From a checkpoint of a small transformer trained on Wikipedia.
Size: 14 layers, 4 heads of 64 (2 for keys and values), 14.5M parameters.
Each number is 128 + 32 x the weight over the matrix's rms, rounded and kept within 0 to 255. Layers, rows and columns count from 0. Numbers have three digits each.

# layer 7 MLP down (transposed), 704x256, rms 0.0587, rows 505-541, columns 0-127
089141083139165127127168130093123161115132193117119148126135064097149133126104075088205163142119134108178188094132136136111123097121117157132133169152131134176117140067155150080148145088176115134143112110175151208148121147159145152119135127118153123113186127170072147142089150076146077174091161117163125093133092092070129102090108190162108113143115126136148119143140123088159173145159
094142117198119134094097080152138109156119129145157118048119119175138127143183153082158100164144132133077131095145160156083081133095170143142097043142109131103140155098151119070110103159110148155065133180102147104119126136164178162038075150116121161132049112151173130118108150092190052165144127112077111126092138152131125091140148074133126123137111193159103089143153113102097142155126
093154127088122160135120121136153134144127118092096161080132164153106100172187163125131118152171157133084148133105104149148113096125205152137205137071139138108154088115133129090096126164122117145127117159065105139151129150164147158191103090099112066146126112080151110129175157073138101133119139118128163167129077167161157097132118182085071136123134103103158132112145111095164190108138
145108124203123191138178145136099144161143106112143152160160141166053186162109190141095163157131147112139156137181146117097160144120168122100083089151134135133132132187134084103167074167173101143133132153140077136174113150106129157138123105136052125139109093139118144133124135108115167139156159119148110115125161060082161125153152146153148116125143163156122135116102133139136102127134
168142128093142141114104152205187106121162154161116105107107100128134145174127106106153179110116160168080134170112128130113159085140066176111092159114145143095176044108051173169102125153102124214176146022143143134128160116131157102126119135096163045166096143191150191163138133101158113174146197090144091140166119255159130077172130155188116103149219250133096118108082118132156110098093
129172095133134091086141115111118168048097171079117088120108127113129155173129134108143134102094168139141177114141136182191115110132107125216123113102160189137122167145092100134137117111137080201055103129100107138179087094145123120144137143142104125150175100145122128138149136157202149088158108126178119124167114173158075109177189160140104133167153111156111163126150144125123126142171
114123098147107125130132133135121147048118162127124110210121159115150127126090109094090103136148160140153145109165118143184151117202134148150119157182125164110174089113116149151161097073064149097177120047133080136165083156068093160207169138090115144160129124191130091115068135110099133149132128159093093078070201160137093095113162085100059101156139109102160182128145171152118170175117
123138080134171145129132101140173114155186117105190145177135122172126158117102119089089118124114091074111136079153141100134094129168171091102067115137132106138060103099178124096113123129207190094152179127149146134145099161119112100100150156157090115098161111143111168154113173057101121134121118099125121169139166182024136085122114121151087169077127126121066074116144133131127129130107
199131143131072138156152124081093097116085184134178102149146122168082172128131181114116148185151096111140102157185166118085104137148107137126109139039153116119117108074159208141077150114122142127121092172132116125159168062184158138145113193147131155128147142095089167138116158086169109174106152142118127065156129079100167096159102142135137110132107076112192209167151193138130127154129
120152104096114066081088132121106138065127129154168150119165095093104119169161119125130140165085174133156048140141106158145056097157113104123182115147144173178104081126160178110144112111143123124112126106178107090114141174160042100114090152130138126173117158102151163130160077212189142104112080141125154134113142054147133132164130070103171183119136116124116123116127174128095178068152
112146038113137105086154092158140153214134088131081158125138163065091060153071092138116112091148087161124165106140127154125136150200146079159107140152178151123117162060104102152087119090191156141191110125191126122134166153153120035058067130153120087106128185135126083123178142168093181107097102210109109138102134134134110143177063080166146124092162162048159136090114088109132110118120
101189098130088149156145170171069113106136151175112126111137080125111115100131119122121068158132101145130101144122092142157161162105092162121086165121130170096129216140157143152164091127065126114102098147087110132141101102103164170143118158174164158137115124168148126101137154122109168112093069150111151100121092231108071166132076099165166154144107174143069147126103120079127141140139
094124127136119163192090131097114136172144157113119058121166078131131104125085160205102120114118130125110145117194175148062146082153114122097193167153108147106133141093139158097082089085119119208128133171146150102085088078135070164058099186166096171136108200147114123154092093170160149105121134123114137098176152143188191124137170113110137089144106169143148096106117112084140103134190
149188120135104100168089129115140146127118146182126091093181159180131138115094136114211184106112140191110115166112139059148157106146141173094163167153128158134095099129125115095103183122150144158099135078133149120119091113106118190154130119156136175129086110147144082186081107129160178146133083103074127085113120152146124186116117134105134153105107146088147162159150103067155122174128
083104126140097108136069095084132131106120159149113151167115156117134147121134152114127112161140100102152162161095148163137151164148166159120166106063165098081148179167105130171164161078110121155129124100091143149168135142115123157121120150114133172068154122106139092144142122104111162113114157168132068128163074114141183161140102129104110121133091110084114163122143146113141137144070
149147163143159128075117145137143094100109083097106138125112176072146146193139118155142146157132155144128113163148088126108163125131169090110084119120127127079147125131110184156131094137134152115124136161152151140181138199118148170165104138156133126102131127149147174129111130151160080146164152123154153142171103106166151097134125097110087162100169144105108083099092187109143141095143
114157129083083122115136149142102174142119046130114121104166072157151151121137118171107076109098142114060104188113175145136104104120159124104168106110143086087126138187094127194075153086137135101140089075055117125135159137128188164157084158135108120125159108101093075130180077090152149114173110152155138162196115136136156116117159217144077109129133100176140088156119087137153141145190
089117104154134109113124085099073095186117134145152098122112116107171091129110107110165080084084111117158127140116119089103157097094090116142181148065110166068097163141093146159038140116188142086185128065138180108229136144209129125117106106136077115137163150131101104161111058107165117081060081163099116115111135134109185124151170132180120107096129138157113088068089173121122208147121
117093121136132099145096199157155143179126144116166116150105198084074158161098163134148124117138132106160086118141098175107175150155130150110140080163131146100172090119077130175170077180104142041152144180077170103125158166076135104121110154088168115105138116188134085154140165139129120179091151127124118137130104158096118151147122067137092147150066132103130126111137112155112128131120
153096124108115153100088163174162178142143177133156103107160116130115107194134183144127080100158150120150149159117135208152137132142202130161144132103117074130209078124120160139150142142073193134094133154119079104134118143129116052143111133128130132130165159117151066105164107132133156149160212074066100095108118133218130053149132084113119135127130164135118147095101075141118103096126
132169161125126054165124099082221136109081185123061170183075182106075150110188115125128169172154133080084176141107111165124167102040128115162087110168128124131175174135103096132050123074142113105160144109131151174144178117168146117182085078079150118125120129199109110150133112117117128156088068096112085135147165136129105144133142196128084165159121118155154158153185159158165128154096
144102127104112157096104104102122129191119134180105041168095163128063115099138092109129101162177085138133174150116207111130131140126089126119149176113104157110124151159129189070063096111082139181199152174132135140113136085155056153110119028159128149138155143119110125146103138161139040155084130122135132159132123142136148060147192121126133129146126167122094115061075142087087187094141
052087170144123164140121160102102109090120124118133115095213160094139077103127095206140113166132152130100166169166096126136111137228130121166103122177173140138114107093100110121149153093160170108108112160132116116142180088111162113194127146142136105087169087158117144140172083171111068176120148080121084103121145029097127155114127080138121098173128150176090110144145092152093061150172
235142158140175123158166094117142160131103093079102163155126130047102105124089193132157091153161145095143131113117103090163165139086151121092139141120111124133175107110110164159164107145126086189146123117121117138204162155113120118149088144125072092078124100163110102100146114102148171112088122156122196081164093051078094112130113138078050162109154166115101092097082156167092186143143
057116100112108150123132142122085101130135109091083093119104186133122131140186156086172133085075116122100103197159158145102162166107137150101131074134090139146123161126119183178154139119171023155164170124106086136166142126082161151103119110156103104144051144150159149114138131131096122174143155154149083118168078118101143135116098139121116095181085146093140125116092117151179100112129
077057110095076112148119158096119116122122080181144155150096143117148142154118064174187144099106136120138109078130156131114161159111172122109112108132172122096141171146121133123189144200161116094117126120165143141094121135128096148121119120086081140130176122142167199116086132121121073109157151162167112117190113059128122158111180140110149134044147116123112103156124123127076136160195
122108121136105137108129101159114099198123122139144140120149132110099142104156118107144189080119102144121119100142162116140133109118105188094147119159076131102170109135127047139125114065157120125139157150135115145144106093140127105137121130185102098076100129117116109124136071126146139140168157085118130099149052207200183136146183107131159060131117161142098121152110155156066084118137
094125147083090097151135158174137140217129124148123148130124078108141141096102139158157123115076101136102148193136154109108197161125137156118081128099107097091123173135134102124105157111128068099103114141181119178149166101183085110130157106165101109173105144127139070103094128157122053177144168118116086203171112072102099111161100154148085165114130115117161088134132155089085167161125
193172123077116115091136086113194100069116169093119167068155122102108150156116147181136162134170113126113123062161174142101125165173129109094114144073091131073116088098132157119118113132171142138094117085101160113158203177120054126136126090158133157116102128182142159153147159098103118124115090107066181146155117025165124082172109127149102111076183152088146154183133109080199134105115
150093126111110103121145108149123090114142076121139090161097091122131160125099121114165105129137132157040162108158130136150096177132137101093126104130154100161124141137130052160117126089112138132105144174168154111071120101174075167133134048171171083170071159156134121092139092113134131144151092144162129113172127123099130167124169116153136152168122052174154127146114059140200052111083
050173136193128106131108105150140149109183120056168078169085106149161141182142138092110048110101175053134121150068157125145144087119086174065110137122114189164132107154141140166114132137153107150100146174111131148152083119109122107085160109073069144078134120089138086108141153084159135090149125101132105187117146143111135156153136127162136145128127123138123101177100088130100182148143
149075179154193175102091130145128110109138080148158128160163179152060138108172192120092131125086132169167077168118157092092136101153135116161151160185187133075146146186169153163117109166122089103115130134153105149177108151113133147140080165158125124146137159119093106130170140133029105145084139136123092066124104056104136186078173085127102127139059115115090143107117131165166119126135
167139137138151142185111133126149156113170154125105070170111170133157132103213110120130077115141130139169109156116145133106152068166086078175148114183130135135128119077128072147110111131140155121152146162138201125135172134091147137084135119141099166117112113175121135060154114158063071113124127153134118084141115095102164183107173065130003111108140062109147108097186216156116116119090
136141134100125132120149164189117085117108132124076135177157162134190137124133141070121110086119089115133137163143085151104136136077145113183149214111164149124119090168110168139120160112158148117144153192096161132147107146094142092183149107147130132114178093130100097149111118187085136176133122118082189098132085134105149069129104115090121127106184135075132138162116162120071084100113
124135113097114090119090148100133139100177069075146199098191122121113068118086068139056124159128168110116074105142097105173087101132118095118100125132148110141078091182114112136199134183087128161167124128159066150089160200194155127087107135120162131135170152137122106142113094147068138115086182102151115186165150040189078114104109117143154135053162180138076142178143168123122145130070
079108141091099133103117122085088151162133130085132147171147093170163140148109156079162141158133127088118150153093135138095139130094110129170162165105103123203136117089100155094202161160130050106164086093118120125145134159133109156125086081121143115131088122068094142129039109113116156162156119119189114090141151234121098122185166126123119124101165106156153144162148113145152140139126
124143068062111113206134140070162091174087099077071157038178098101094049141099153158126100128099153090144137130136111144098137141130069144153137132127138129095144101175112104067129103052122126146110160142104116093099112162104178177162141102153125190152163151187166169126097141142081104121125128121165219185163052078091116185160111177149119131146153157107067136162129146088121148135127
# layer 7 MLP gate, 704x256, rms 0.0589, rows 506-541, columns 0-127
097157178089123121133113108174173183139152167146086075130149129142128135137150125074120174169134152136066112122127130147153112085135149114089167155195121113172126096129148102151166090116161192128129131096202095096104130124120108079114117070147136103137140079127090111177126077105108147151131130171097121109108036101146165070128094165104125144148147171098190115102102129100151116137099
091127138133108149189127128115118055131131146091127187125105152141149102160179149086141170171189162128130141112168118182117153116080173155115084163089178184122138138150097160072080103121085080165125101079146124156170083154124095165108075131115091128119159151125126128214158099101114127112109158151095127144181081119109175132096146147098114124146092134167129105031126117168158149111068
125148123115155115129095104108163067112194121118129146118154145154160159156112075130142169123098193119138089104162140165162126134098105191082120114125123138132147117108153164138070153131159174157094126136138092056137143154138130140152134099161174125114098141117199097124130153155123102077111150100088130129117112083110133112101150149111147104134101143121131166160135147072148153199143
129080118158073107142138196135109192179173119137166132042128063142160134076152178203190193092097184142090084111134134142135186115100121091121110132122205175127174057097102140212136194135111124167183192080091070120143146090110170187193127147171129051121152107146130147096111186132108151169116137120085147119100159167166192065072176124085117112134141122093127089060145079201131063106108
108036126143107126180173119142142185105188161085102111060149088195095143113101175113106126114105111102148122114156118145158107128140125217086145127178134102120105099173121111106074105087136180148119089071090158079101086122106119131115161156114136091121131175110111131115130126125182157113135063105113106172103116112089150125129144131151109141085126168079139090128093091119138140086154
079088109174100139102108152156154093082136179148125127189167125184080130061129113103106210178127182144116088095131057137131139140149135184166151155154107174079113102086079197097151066161114158099154118115049119112114117125126064179135176140105064116138199151141198128108125104133106119100079120130094132141127081227111096119143179114132104108195121171109062094128109121173106131110142
095126089129069138115091206178124124141104133116080104127176100111176154167119167107123121176128155133083103100104085120119059145114123128060138119126128140070151142137145155104104091118081121128116133061099122172163123130122127139119139103123149158094167105125132063095102137161139118090127111152112180156146114083053090125127179125135105091181167126137095115148026147117149144125148
145154085103052167089099163145136100090094142091173086160129121181105113130130117116141094120112137107123090126143123124065150153096137133110058187137123177120112077133116211085096144120145080176165111197108093095088116095134074132123105198112129107144202149087090095155071140128145100121125174169114116144167129108092142124126103144090110119146151071095131144148135172159131138151111
138143149132107102119156125134099065175131105099172113078168065143111087107125105125142111150116075054065089148082133125149184128062129142129096119196140104177098108118142134089126118133113143109138137129148164126104147082144144150137218125137170099149182140174114135074125153140137026150109098034108130145023138058062114096134119184118150177169141095128080132171124201156136140132166
087167125117124148160074102107086079095046119070175125138109133154137059152124122202090122162085108073119129156054159102126185140099172114082077138107117126122115151115164115127146092145102080108089117139195089143123143071124117134083163158199168143157102118133160142140109101096110098103117112121114064075139162078075125127127132118127104174126157147107151192067155169125158099197096
106129097136116188131102172150130130137061186140121061153152094159104076155168124108136138123146091111152099176133125151140203111192106180130100100117078160077095161154149136067103099153094151096095090164093159111131135111144134130167115077164148092099121143137170087147136158212105116093144118101122177147105107126102070115116121121137153159105118142139139125112089114112129105153157
090168158169037126131113134146107116098148183176115090137101146148118130104057111159121168126170151171137098146076123149119158108143158142021151089134122185153167072153114175151112086125131176154118115099156115104115083104113095140093150093156084187136137116137168180083115114133134145111151198136126108083098076174111157168193103122124059171137103184123120126210132133115192114135133
143090173098115098155125190152165129150078158175144146156146099125142136130108122120180126165143145114087129168126116153145116145145094169098147108159142140188093054083150091159093152109150142103082099100106158126127128136089154168096178078157092172190214098170153125156078154114157122105134118098142141092070106117091115115100139150121130112114109113075115121130142162113106099110103
121133115079087122160077103120104116143138148133100145101123167131093098149111134174188148141137163163199122100161152095148151109196144140118190116076131108178152132190113135191090120123175101106105178116109136104112145188075173149073105106098126148164133126106167119153116143173089138094131085152144100133153079119131139103122163118139101083136094088094099100108089103158202159115111
148114199071155130102091131126163143149108137123106090148104129143086148087143093159129101105143148141165166086141100149148142158136129152138102190142118116142123086152069176141138179137143125127124136135149129152104146113109139104152165116157129169114116090120126143123125163156135141150099123105126065072106155184109102052152118079104168169158136126057128132107188110137150159163109
128102039130140103104187065164113164108104167087121150087128150138095115169119145161124070109145081169138085099131099076139092107136167134150063116138106145069108042144135118132106145128134158176149111173127131117124136167121166086181123131177159112108201164155120155119122074107163127119077181132086122149087085119103129130119156095111120204121087154109114122128125103130127084138147
147123088093106141113106117140079077154134072142123089170153107100052116074097150180185111099153142117133077091151157118123171102095130194144098140186121140118113098136158119181070103143118094085191146072136169168116110096160125168156095108135146125112199080111082149102142187089099146094119150214114092109126065129071129138109111110163120146136125096149157114144129150108151124171079
185161178090093079154152123183153073099140160104094170123138139155122088170133143096107170124090139107100145071091127127185096135138108128168092119106106132147178134174142154102122099110164100154097098118120134129160139096153083128140153216102051128132160163151126099111128133106106136131187089123108139127124088150116127166129061124112112145158121100103103131137110132154178127134145
126116167143118123133144075105142065117112136107115166106124071125129154093125110127146175191133175118105125097138121026122117114093104089073115157127155107119072151095129091160095106092169065134148164101113144123141194115154112161172134145116091130141154087149127189074136116115127085148092081164141126166157166124060176134098089150148111134172185143146132096140106145147108196132124
069109102142111176172138124115172139121105187124134162151085135112077085178120146105146176169186152093096154129153079138105135080085163158116124060135126127158140136121182084157133105120102124141109155088191114135165196136131140138109173101127083181137142136222125097080144114143096058127160081131157131091089152110116090120193158192126053186104112109131116195076108101130188114137097
101119098100165066109116177098109158195167102125159166143194122191126118131097156107147153099136107142099126133124152175152081115072148164117139135076114107147180071113080177153087132143082146184122107126082092116147124136110129098100135104127115164124125188085150165166126169158154101147080133117087165136158151097102214081151125124097145063103140204144123180133143101130112084113124
083122158098143122130107138157106153092169100121108145119173162099158123109090178143166103159116150092123143100185105121142124105098081091118203099122155092117131112146017131126098140078115192133091128091104084136084127100093133136110129148111128157113102083077129172139147077106155170181128163104141111079150167138085175085110160097105069094175122128120104095139117084160112083079185
089102153000128133163087179162172119135125119112184124140120086131108093148123153126140091089098186161164152109192124169189172126123167140105175042142120147112125070136151136140110160138122081165115085083124114089135145127132134168135200080139127159138143073133143112167119113179101112156122148121150136158144074071138146161109149168120110128145081147124139194135102076144096067086126
135098142084126066135093123164148182167109157126093162154189140106163123144106120117133165147071132150169138147104118101085087112119144169103126112078142115148155083104058117121115058107074193116150128101054088166133091172122127112079092119135167208135090146166181098128109079100184135095173158086122133105116125119162131073199150171132169135116147116139147107055117119109126148132178
113112197102125152076152150125193185135084113148158205047194093202120198216139117113120123150111159087182106172187137107090116184140152117060118091118110120170153141174092103101084126145168144195062108098124082101123118139139101113080109153169087144104118142100190157121075092150107087116171149127085128108203147128140115094159103139090085121067135119127145175116121119129124108142122
133184150160115140130105118109157123156173106117134119159110109127135101096138151112136100101128158129116130148112106170136093135143149131103119114082089165139159139113028170165138117105074158112119052136154143135104143154068108142083070098101161163144121104100139192133123152100188139149131191158087099130100130091113150177121141129145105104129144159126101100111137127108105181134178
117136173138133169113110194162126144201105146106134111156105162088148136136140130157106101146109144144127133205110153141113127127094145109121125107152144116124094165091174117136126156138172079166127135131117116091125148084139096119173202115129139150209160140122114131095096143130132100158154124114167138102180108103107177079161150097165094170078176120102142103105203158162108159087163
156055162111127121105156116126149140104159095133128049102121118182097115073145083089131120147114177139171139126102096144141115201156138132092119117126105134136127110180090125121092080067129157136158090158096112169042087117130135116149167089060119083099126153112141065124143098081129152114140111097092126128158164150140171094143108121094171185172104159135104136187135167142115125124167
081140171123136157176111078162144063158092090163160104178109139101131075117058081163177170134161134097077081144101143158149183114091164161112091097157161147103151123119151078136040072115120104140138126149171169161137124109152080197138176120135150094145137081098141163120147076157107103109137089146156120182132118107111109173114111102118163101111148097156180132124155098150148141106104
121147163125113124140099082192091102139134113113206172158123051156114115149099109151119097112062122157107092119113116143147116077108139189143091103190125152084094128099081138198109124136097161091110123157102130208166069131103129076153157111086068099117134099119090121131102172111187105118131169101101113145154108115137138164166184152160114149123133148142155122193087129134145125129147
150065156104111152131164111107134115111149120172147154122115075192141147127187208188137152114086105057104160149167107091083167120116151072178067131114131143116096102220117106085171131153130097074058117128121077142131126106088143148127125133160080110119095127164166164160125126115129160122173127102131148112079156140116157151142120111153128132108123093119045134107134097119146094158121
099107109127107157107100164168140152130152122091184101105083156132126081142184127146045119135066115114095165163146178119141179162106134169091123143144108117137102158129198130180097129142108116139156106116103138102160140162115171048151104080129143138100107117133132155161149135139140105134118116099109118153154066088075077108143179169098057150172145092156096112037151123142106101141102
111134100093072208102089120156184147074106128176183185116168052083102154131112144125130156110134130129117149148123158098161108126102042121113136100127155047140125126098098075108132107157106145215130091170104166087144100104171115117128138118150137102109092102189194168118122124100180091206133178170139155155149126146134118177122143198123128124183147076135067159074154102089090093165157
130184192086143091153166136162160153140127137063132110110167146074170096104151132113137122130117133166118150119118133133154107182071107074108124108097165092170116114146082150176098169182121128147063155147149157181149143142127144151085064155100092143170161098138071188186170122097139111108160142111159031179156148048144161108082088160147130127108107170122099143117120150133146092092060
129177122085126160168144140101137116178099159126163096097133124066099135112129173126082120063173060112108125147128155167182092126090148111135055073097182123119100166156115111148151145033127135140173126108161157157214153148164153046148096168143109083104147150141114093109119144147158079120121121141112149094168179100069120078123129138161098119116082143052154181129202137169138128139078
164161087087147145099155121095131173163116048139237127105196069141136076080136106146137144114137096137126061149134110189136156118130138153164134137160148167138142100076183149115125126077125163126131138073157117097104118074119136162153133107176120149185190101137109108136105126082165151103169125182108110121179091066105170077127134120150103088084129170123205049137158134111131178132126
# layer 7 MLP up, 704x256, rms 0.0585, rows 506-541, columns 0-127
124125129132114176131123168140121123112156174154127125134176162107112121168091097204109172131083099188128085130130122134160129106123081088130143119079206119134096154142159180127172129153143136087196162139151130163132113056091108136113098153148123127089113118118103154137085085117096136178126137096129150120150120122094129150158154105143159139155158119177171132133158119115068100073150
128136149103124083110105145130168137126144145158139147209064106179092130151115130135147084135104186127103091150132124072121142156136141152109183093131216151145160144107151153148137128158128117148095096102112163124112099091125086151045145150161153132115147115130152139125127125126080099152175143135094103133155168135074097163241126130186092119142144232121143095117090156122161141201151
116096145137135127165125140104161119113157179146118132124105131113081147114102099130092130103126111190118165135101097123178163138133131182114090141098099127109124148166142120084117168094154146138141122173128175139063167152118140128157168161109177144164186111133083109125137098206153109156123090120106132137131127137100146106120125101179140123093091136145140094121177100095140144109109
140077099129109141086142172115145166161074096190186101115182039213154193125183065115115119081084150174097109167129138162114191124095096136115159140109085202086157082156119183158106153105081094167216210152050116100147129132109193100202145125174122064114150115138121144056106109101123079180072143131115167152093113202139186043102075174108135083134186097077115085091112119201111139153150
163120130190148094102080128054198113118098085147154147159079151161114111135064138105118116141154161163119132135093054162106095073104096196129217071119110117153152111127128150168179124127107112095148170154098099109085164112104100105084181129120111147129123167120194101094100155151164170137106085043078150145139114160164107132107103095123116160125101164076116110159103133158106159098104
080208123136172155090092106049195169120097131104114149129173116100148153166182108124165096150095174143137122104105130108090112130119118134177084087078122089142117123173163120160096193115144186162053188171119169087097137129166139091027112111187079093136111153125159193185133165079128099087150104109167126131199094131152127136133127169109126181087147100150149056155101089117174095132095
125161102143178080117117181143134091089095113171132129127076129108131117147205160133130174153161149196074115123117214108107152129087075153123126118091108119098194161123162155131090090122106095098102081132119119106112148101192107132126119076096126094123168134137137138056126119143168092162126128087087129170150103132179089140097125111121162132171137206193123126110146110177128150127140
194106150143126142049144117197147110142129176199073198113163138116144207191112160148106116110069221064141127078116089091140084120176106130148158118097142072098092153150125107199046061104063156111111150109111137140072081099115093124143164133088092158127144108123119177141213156091117141155122137123062115150062127129131128124145091116098094147120108097124127159146161131132165130168110
151156166084180142159109119116110073080190093129132125154180088140132105141120092172175127157126163098089095119173126106149091109137109090116077066139085159121151083127115131109163158119131068119125177154096086172133187103112153109189103097147102163161155074190077122125164149144111166129125140114167108098059120145143055141082066161124197222139150125139072152102104167090058130118103
123160175132136074148111141106094157190114092092090118138091123109096101114112145144154125147132159143144093158115122125157152133137135077139170127098096141149108164128148141148166141083141111122101057101117121083122153054162100029123099125176134105126121144146106116116142141144103145113103107172111130142091131089078213100160102119154161147134150119095142093113132133143121064080120
121138147138109088101138125122162138133165096058137129144102131106111140164102116112162176132131155139195139093134150157133154170097118127116113114100147128177156103101111152071057071097129157117121133147100132126147105123140126138105118163171087133148145129090150139148090135132140126104137167104119108091100181132100165090106130149123125103162125123105177147111172096164133130131143
118136191104183113134113171108097074097096141153097101110148129128093109160144174067139111181082152134129118098099135101160124140168170146122112138115120117062106133058199155089144157130128162127178141147153128171136128158144119134103110193128163060123119105121093106211168128126102105112137108171179160167117153154096095104138146154126185120041101088123122150166094090111094090129130
099118118105094167137086142152097099115129148182095120097167151183107177111119155112129145080072157074137102129053165097099120145125147088133112165137137136078128134162068147105138120113135113146145164103124140145167113123104148144181148141192081135147160130112111174129077101157098104119176139105027119077195126116129138152123118137139120184108155111100162185133159105128146165136114
119120142105221147137182101128137148145142096120096091137158140140148107160137085132166118149081097096097137103154179136143118132117123129174113109127130122200072122148153135108130070126131186114161148158094096197099091072139161069147137145132142150166170125166119102140126193116125130101144092118101167074091183122121128160117110098113150126115213094163189153191102125145126126105095
173127076142158115160121143159110169142174109160163123127144055146172104094114137163116133153093086131176100113142134139090135100085154099192181104119110173124134134193138121127155184126108130135146179126180130133136160061123132103113138147120164107120127128095094138120154113162162123054074154135171083141099131099102120140114125134092147115144155131125133119104145138118113072114134
102153138130060143140111136092073140083105122111122138123102166078063119176106143136116154158149168143162129077123129070127122089168128105138092122112154146138097146066144143128094125133123111144089095160186091107121119169143082088143152082127170098077122119149125167158094193149067108131156141118148097074077176023156148078045138106115174118170121124132110131100125130098124153116125
089157146128188081122095149128154129179112092160194113165183057091156151166187122231164151094126046167096165107124143125104104153075091180150150086138178133135101078142134084178207127125152093083141162189126151146094108154101111126135106133141179176140160102126110109104108209178065148152114175155125101130138169089175091076116081136123172136146136122173144126102088146131200083170132
122156118116104142127144074114122160166133127127117165101134100146164084144160103104104148109139131152163105186116130153121121153144140139139089089085156095161142148175173172150143162131181122133153173091186114154144175158126108096138100160136101117129150140128124123110083126068127098118119112064059163145133127146207139150080099142111161122135180100144163102091125178132100115139130
146164072122128123163154158131116095164185109171118111098102101191146110096181105112157084094160157110103168163093150133158126163149079063144132118147123120124108200198161184121093138192088068143118111098115121173128152134131142121173143141078126110093106157093136139088053102094098093147129089181216136127087155156060189170115079129158094124169112108130125073103132161121177120082186
127082140144128121154168193114109117112172137110116132077110138132176176159050150151140228072093119093179071106122090057152092126064142177093113060078147115162105134157155196119143158095165140169203089141144085125165134120110149125169134164167112132133115109095150122140157183137128130103187117122099124091148156163062138110129105102120154139144098118164140159132069102102124188171187
129051138126149169145116105120122164188123151138102141100130090122123129132057129111095160102097113133107101101121123112120115039112100104116096132088160092160157090118095177089108150165156160113157140119161061156136167091093164135141169142101185138155148173121097157114126159119138152143156168141119098147110033121103103121043139119145128169119059161107085097188142147166144091123144
154124120106117126145122117181101153104099109077100098147087091163056159119135120093113144134074076041173104096133157104126114155106133171140134155094180155112137139159137168126072119090141148173116103089105115125168097141139113170134093107154138146135134082058182125100152118119150171082066173140117066175156101105118099148111134131094162142134079160111130125132105124158144128158142
158110132065150134149132197100154145112084104083114152088107015068103160189163108123112139163093173096115111146121216095139147070090110167109122122101139133078184115143124061114156080109135178118170091160151130146148135149171181083087148154107120130063127144212139110121130119077178070156117117153096249095079166105147120108115042157084127173141111073106176147135157126119112105119082
122129150131173136192078095135170151124163131170140123170187069147104192050133163121084208174076127164136180126115163109125161126117158178137097122138120151149115115128111097102205157105140162085095119165150107113170065142172159102155127139134169117091131121134149116138163163089111144142132140088148106098148160129129120091206154108093136115134132101186117144103103136131109104132128
147156153108161169112128151183153191113138138104127127143162091165095128154061172135076097083130127124165098160114055165106133146205142091047144184188092204058128113090128091164100097099083154096143164098111151142154067132060134139089115108116136098138083145132164099107118152106145215083140152141126127128110113143143078119174144093080060157080146124119133140127140133138077105133103
130104103105121118162161110144136123141148121146130126097107116131160125124116104141134140160120143145141216181134098109139123103106171055200114125065192125144096159149128156136153112153118128162112122141067128151097154135157175105112164163130152189161103106117140117119131131149093152157075087134144144114102195151140063086145137106156139114102163126221110104103164121145139130114090
087112161157141220171108095139163108108178145099095146075120175069125151137121165100059146177174130135129094151180096145113142099175107146137116178150130196125130112122087140074130147150130146124173116133134192122132156152078142143104123117102127171100142120151075168109117148062190125134109101176153136100114118125116135116045139169136160080132085075143138148132175122116151115150095
078113096170139116168115154138093094211115076157154080164126156179143113124118130159131094126115074122150102162093134174127140134123086110178143122195129154124153094089100148127082155202155122105159181167176121158096066123107187131096143134121133100147095188134088082062116095175151158157105161159172119122056131096099119200121133164111190165169074098205097164136147103186069107081111
135099126164117128127163145149128198140128102120137124139118167112107105093147149138139107103143134055226089131150110103100153131173161140174140118123077177113160092157127171106125099170108137121146081151097164136150132095106142115113158177165159163178176108138147097124075188116180175111038166096094152151139101110123133125116141175112160108099092169148102156105153129076055131063142
179057092126182139143143122077120142070163152116140203031106146105093183143091138107117148077107113167098160070118103110121174126126127122143121143138071113101142149101124125111129131060149093131217101131144139096091131087111126161105111086121157148118156124098146186127117169155121147137111118090118077169173118087119099160110107132176096167107141173129097093097120118110160124111083
139120156055118138146133151114174118195140132152125102164119124121126072206099155121238129076118106137105182090184150211147106134129132190170131129173130137132138085131161131180095102150098153127126172162088146104073117143106162171109103083111110105100104165174144123129194108143160166110143187120054145097110142147180151093197147174143117178086110123121092166165144092106175183141119
098100238061131114102108148124162219150168074164138149090099179138121160120152125192078166139097115156145112139106118104154123160134065122105085199075115108118105152127167131147173181136107119142152095153154083142039055163109155092141180100150147106147157173089136168162124069182097142146172133147102081121156149115146129109173097144069177147114102131155145195096158148153109144121205
084180140096089140117125183115105168145100121133068110089116189104093102085110155086103089113190145119136167123113157088145158129115159127134094057206149140101133170129150111116078120115165160123170155116112110107136117106077117119130110148092168175119162107112114127101097139143161135051111132148136050211179077114100057116144159155137132081123109099171069169181106106130108142083133
144092083176151110147124117108199151204109147105143080129103082097095188093138207150177108168162124101091135126159157193101168129119113028137099106133142166121081074113142134098095097157149077126080121108137073148129133108120093162076088136138152098138107099168115162154109085093100119147144069137093143174094173101113111130143139137136191128117106096134132064103172138128166081123166
168051128128155114159194166116111113153157079199095116094149108090121165103157092124062110161119164110121151131105153107117138079167087112153166150171148164098113143150228125094115086105159135087151139163091191099081119137134125141117181166063107098077145150152209088140138177121161120083131121119085136156056152108096117118125144103144103157165126103100103120108183117086164120159105
114171147162147116102152135136104127088141199131168103112110138080150163111171120093204140128125174134092144120066089101114116157083147136130103138118120140122111152148182121179148121175095069133148171146114162175184160118129136105093135158106110097127116123090118120140146170105096110061109102177064137130093155158114122120121110182057140104137119107137179096119141138152169092165120